From a checkpoint of a small transformer trained on Wikipedia.
Size: width 96, vocabulary 868.
Each number is 128 + 24 x the weight over the matrix's rms, rounded and kept within 0 to 255. Layers, rows and columns count from 0. Numbers have three digits each.

# layer 6 MLP down, 96x384, rms 0.218, rows 51-95, columns 256-383
114140157139133154111137126111152121134107091102139109104153106138119171129103118129157082146127097152091124146115116157137112137134166128115132102109125116168152145128110115109137119140149144124144114145120095114131139146147084126128124140109147101144144169141108136084138138121146145147103125127122140120137140142145144136136063175136159102106125130152173150110155090117181104092133
107144153149085116110149151117101163158113138104158133120105110094119168097104169144113124119117076132142129164151131125093147085134117110176136102150137115121118104156143066131171080129168134172113120111146134115096129175102155137118110106138163156129099165112112141110104110164128114104150146181137129124107124125134100126162141098137140139136124176100080132164120129097091125143101
092138123121098113111113126139156133123129120116147131148122112141148111113158122139110084165125124146134138112142112119171152102096110122150102097124064176114116120094145166121141116154093116105173126113142119096121157121139120110153125122107119117095119101146122123159171125120098135155095130152111133133108125097113113102127127113121133131150122126137112135110099110138142162152092
142095124144114128138156102093108149091094116104142134163140152136138125107177099126149109162052126135107141098115107120108083147093110076132121081112155142182115161105131130147131114105156096157131125123125129104128138136062153141116126119138180132141106162123138091108142132111156144188161200162102138165116171142080161128110109177094121117157103128117158127049146079148172099141151
123121138156170116168153117112145127104116132129146134125113129108067159102092138147145161125114090161112107160123108148134088077132160130154113148153163180110118144133113142172112131120143112166169129104145113124153140155101088127074157134117129138160099129148077166139100108120141128116114086074132142137180148127119112138115121134131122118140140148153137094149118109127127115136102
119108117151097170107133123156117117132143127136127129071153113163124143136118125118176111109108160109081167086116132140136127124129096156084133132140092115123169140100114114112129117120137106123122109144108153122159099117116101095120082133104164126138141168114149130158152122087124151124158105143064126132080123154136076123147129101145158146121142131095078116167119139148139137147124
168112136147105122138162115110100151107131159152109101132101134157141155135120076154120128140136171154119124072159176169121167179159118113104168138148157128131101127116145074129121128131128130129086127123056182132125115133153103097110105127116115117128142110153096147133106143066139170143134136157113115126163117109137127132168137172119120133194103162132103110126075124148165148153120
084161156170144138106117115095153157102121133149138106153095089154132140131135141136169213089099115111060152136125128160146171120136153125136131101121133100150099131150133158108152149118185175143125141138129118147175148149160115138110133147134114150107132135150132063113120154134116140150141144139086141151151123135100165097154156116147139156143126155135132126157158135139105126107129
117166138152133096105105170130085119133122148120122140115121143102122132136139148160136089131111103131152148128136165131109098105146131116144127173110131123138145120097166131114117114125152139108101119144099118136134108091131124124129132093125171119120182130156143198132157142115104088105131124100106124123132122133138123112105136118123131121149111181144106115139115132123136095142137
089097128157162223135099171103115118130132097100164115079105197144110165161167125147153119172129127121157097136150062102119133095124115117163125105138104137136139148125154101109133158103149155115110145153165122130121140126171127125093150099155140120101127119148094118143103140123112118153095120140081115129146110077141065121086101126124136124170101070162196109157110125075103095104103
153096107158115129151130093136142076177132136176096084123140101110173141081125115127083145120134130113099121157116109163143138107111105097125134117112126114127153096117116087086132091087119151104108183101099134143164101109127085110098128157129148127109085116135110134121114125155124117148106123138113117150162105151107079132145146179115155132106120168164079108145147094110117166100167
105123084112094095121126145123134105157122116133111131135172115140102102137110143117096089127119105085096104168120131096117108135123123118138179159166115134122112083136174154111129123095160149146121087108094178138089136160164124174088119152127144102093124134112105126114154115111120166091153081109155157104142146097139135125122091117107127162119146148128104122086105165139146137154118
157126114164134144105111089111146106164135105120066149125119113107145137173123108072086127123174137152144116150141094132153133111128135161101153094154127130120138161129154139144109139128129149127100139135120096122139123121120107114124144117138136128112131133102130166218116132108132098139147116112163133131122136127129156095173172132112111103130176162141121094158169120130156125131140
155179140093084113137137157150080142158126094117095159087164169107116111096101135119123095119134133146122162140140140134125144124140108105148116112140138144120141118107150122133123166147126143095090141127092178119107169119140224157156166123130133112097114131118113103122104128165156165155154154113136136138104152152099177115123117097094089112120102127085114108125177121107110174094153
144128148135124137139126122123089105122117106122118153160121146111115116103129155111166129137113155114149185104124122130131114112111135130111144146124094076118072144103134140135139130119152133166136116152102149107172121078137137151184105121095132102119135112147115156113089106117117153156134136092158134138118114100146116125101111147130101135131110095119106143124170179115107122150143
152133170120133117103114135126128131119111120124156133126145118106114101130099114107126111133145137099133154127123134165167149134133120132096119124176121121107118151128101063141121139118139135162152124109085152131127110130113149156123124112131107170129129148130136155129147139133095140128136138133134081126113110130141115109141147189121148112181115141120104158067130114122148145099146
142179143117100120125120151131105135132127127125150179132135160155136108139176137142141139132122080100125103164176140142160143129128108176145136109143093160147123145187138147143140175115092142103166127090147153152165101123150157129151146153123117133084117146146114135145124113141074155125145164110120142159120124143080143103132134115145124129118113128088145116113120134110119134133135
162149105128118097093134136097124108137118135174117133156108146122126098119147108136095092118146128113089137127152120150095153084135120124112148106109115118122100146062154143124121126076184112187104126102141110140146171121131119117143120110130145140104119115121131140127063038131102096103143128135160105172103138138092119056138093112163123133095124130102135166124110174148110169088153
125145159126190127115101184127167099090182140116113126133073096096128181128105129106088139167100124114134118080115159150139133130108159140182133152162131113117161167129138162131105130152181129123093114113126151118139126123130170120177109093145148113155140108136130088141172104133124117144126109169124135098123166121142120145106107154106142101101156079163109134151117154134089091095117
135147151130153148131137110108218128100163135091129131182135138151148166115122098112118138108151095128108088125131112172088118138103163105156134151143123139109079146140151101151177120152170161107114095135120132130109149097143116157129130155104121154149132143165100123175129126151121078161094133126134133141141175184155123147137191150136154083125175113122183126190132136120142151094131
098114165118130098119089119098127136110143141146147134135088144132146089104117144155160099123093130123131120082146141142127115148109104133120153161143176120125126136077172111108125113124142098109173107107131069164130098164112118148177138096117161142144132057085138074120128099141098134145121120135151129137123138154116109114083156114166123096108118110158150077179105074130098094130112
110114187138135104123160126123096139116098153117164137117133110134133133084117100112140125070102094130112138117121141127127120144139096153166080142158139175122099096158130118114115166141115097161184156145144148103143108144125133088135150129125134154136144103131139112124114162116093115133121156169162145108118142169140149122094173135122159081168144161147121165133132131133120122125179
150190169125129138148169100118157150171143124112116149146090126135142152110113109119115135151131085130181103119130129113134143146167099146156115154144121119121126096106095120123144097149142148112103139144106173125147152139083154095128132090115154100122139168136097102090119118158105172127160148123090151140143137093117151138125166104175092116127134147141085172104106113128151140124121
106127150096140126125141118141126063147153145140122096113107130118114160089129151097125126140149124133133060166148101138124125175163134136084136115117130135076104185127089126131105122128129124126124073186126105136096121149149168113143149122135132119125106154118157121128084093168112133118133152156147101185132152147123099102164140120152133117145175143109086156128121082108135141127132
128150086104099132126154145160151146144158123116133137150133156088154105099129130139143074130151117128156146123105126111087143165152112134126163134125130128140120139090141135168139123092124134085098111115125132176119132102143146115104159100150153174134113117101137181102158119132182104171098194112148114120141071135095123147107126120143107075134109134136120129122141111138143130168131
138106089119118132147133142129140179135105151137196147136088156136082093115042136165129127084168087115151141154112124149086111121120160181123145098117140173131136171154096173132142174097130134179126066082156163170164083149148094115135100174128094141135126169141143147149137124125144107145107106150147123109136152143139106142118181146100122147145083151111132130126103127073141125136155
140160088125146125105161109121134128134071096110133137179155148122134179144114126131134123134129121110117098078109113099113133185128115070165103143139166166136119158117089162113139145128143156125116117086150112167120129131075135141083113134171083141081099130110101150139168110125102091150124159147156173139105135134165151114109087096120100138121152156134089133164145100154130092142122
147141083112113125108154152108098101112149137128141124142179114152084149140129091173121079148120122111147097155173118146106109139132110151204150163118100111143117160093184129120114099098127110077136124126165113100131100097144141126141124152171116125121135152129144128124095132156081150066140158108133141171154122131091145116122152144126131142130122150096155110161140107126154131113125
147079117125152123121127143158087169104128119112080121115191098145117113155120146091097115147123121142105078177106092178130142101119148147112122124157151126129142127127135119112121151146121090136135154102113159116160102152126146098130179127128161106116096078115119067101140151115116100094125110160081127145157129153138145128136129121105155119077177137146129117105142108166110156137132
137084152100138136127148162129117088041155089102155124128149086141196121114131141131148111152114125078130135149109115151129128148134119119128089160120129162111130148125114130141136103083126129112124144089130097110145149110124143143143115124191087128112149124124158107165107107134163132127135116117110154114139152126131118170099140179090157142109124140181144126112124126136101098141133
134126148112142122108115092146155139113126129088154137120153131147153122115128153137117175153136146112110135177153136133138109143140136140123098092129156124076138189103107115141158140152142113130171132128133112145161089113125101141091130102141135152123133125110117102153143117127140118106102166115132091128102086122116104091163120102149149124180102111116179066110156116126079149143112
119120161100128135139143089133130151148151096142134144160127139139180145104132156122131113155154130151122145120151099142127126143136097099111106157127176110102065126086128130120137123160157118162131141109139138106142110165146163141147154142128117129095151127124102074127101108164115137127117124130095125105092145154109159176119130131096115140074112103148070113137163107114063124098137
088120148106104119159156119100141164126093153126116135133104090161171096132155123148158126122145166102130159137160170093120116118165129160146140131105104154175105133104108122146160104153105145187141066105152127124153170124119149120127167168173139140141156135149082163109134121114091126145131127155121129090140148158124136142136153145128150133154121091130113081136139131125102146140089
119135115079124153148110153115117125141088128127103104152164127112097124162146108110152105142103147115108131151119180160084172081107128135123116151105148086137108125182163122071115136177146136173089109118136157109151115119129110155100155150153175144147148122103145108168140119143114092108113126119116117121115119112172158145079141109127160124103137103126092131127143132190138141132108
146120141108133110094126126156159135157127140155130097107110165096124112113134131113105125082141142122124136141118121139111103158104106127147075131127129112165145163124103137181162062141151137099124108105142129122130163084102153115128179097126133130101090128090146154170097127172130120101091161163091129132120118088122139094109128128122163155148139087090101156132100120146134082136100
150152126110133136100108152090123121111117109115137128125138106149136145123158092136127128153110145136119110140126111151104168076139112114100131138128069101148179124147123177120111092131122138118140076114133118096120123103164109109135135107159180143106145146094132172138131164185100083126170139128130116153109171128157121144128137138097120101072108125165098192111170151169151120147125
141125113081118122119159122128139124120131140124120129138129137140160079118143186081114109186116163113150169132150138132086160120111133151170123127143133113151176145142170147105152149136129194142106131159110093145105122104160150123120145165151156153128124150149134139155117133132090107136136085138126126144129124134098130087139130142164143127107119121147119142138137105070159120105120
133164120120136064116103117124162173117127108119128112133113105093136104152134153107099134125134102127100149166123117096167134094120137153118133138147126116133138133114104114102113147142122125134156108104132143157118119116115068080102129133106119101123134120169113129132149127129180152101105052144120175154119102133166108170109121092161133127104146136161113122133122113166124115123156
128138127123118157158109146113111130135111102176136081122176121172151109091112134134098074078121128125127130113133165114160146129115065106102081150131151128120108129111092122120183123108128140139111151107106161139127106192115121134081142125102178127129100098190143145137114102104137160153187116123138135106132116110130136143140167116141127089098143104119149130119107120117125096116174
142090116121108120099133154170165078139129142126097191165154086117116112113114124109119119099118064111155138147127101140108127097096128125111081182146132101148108146083130089160101113130132100120135141139150085114137086115076103104109119118143120105167126106108054144113124100113141118100111116148116110098152134151113085116134116145123088128098139139112176137141112102126058140121110
147142142128125108117128138121147117104132168149108136176139095144106136107107123143090109098148146139126136118109128150148142137127138117117077122125157147119125122157122108145129164126109146127128124137131113116116117118100121129140159089160147110103112165129144097130129090125143151159119122139091100138143149126124125120102158153168111162130118125149137117133115093138129158130115
150107142125188139183109134142142153147103158133095096106135102182155148129117112142128128093112111132155140106126137152148122134134135136121161152130100106126126130122123113101122123099174141102079115120165164100148133099177126125097100102087100125134161112127138162084162122117144153129108128096115164108063066120116128118132154149146145097101090174117145113119169145123144131143137
170151121123079166157128165176089126111163125127141103137147190132096132153114115188140146139139150145086140075164114157128140107158116185091124164161137110136126084137134162123102105141132140134168147143149146073150123098142136113104117157130063145171131144142127142102146147090133102155148132099122127096120173124127128094137135128115123157110116143144125185121121114131123114125137
125148113092124141081106145139073118123085172175107106099173147156095133098115189145162113145119085134121099146128137105104116131107120083130100134125114118131128137136127154163124143124164103148134120143126125113137128078119140098116115059121176174131126106113147117131121086120092091107098114077123099111161148107129117118107128141113106159143132130104127132167136146076152130097083
097146106101150106084104122153109131078110117119145147132155114132146130136114132150155182185114127103170143104080148104153149112103135146170135133117105125144111161137142112108113155116131112134119093124145133122154154075135082096149140143100130108151146120133094103125099133193139118142112099127114075099137136115096080159143065109148134127076147128148136144091147101107135148180106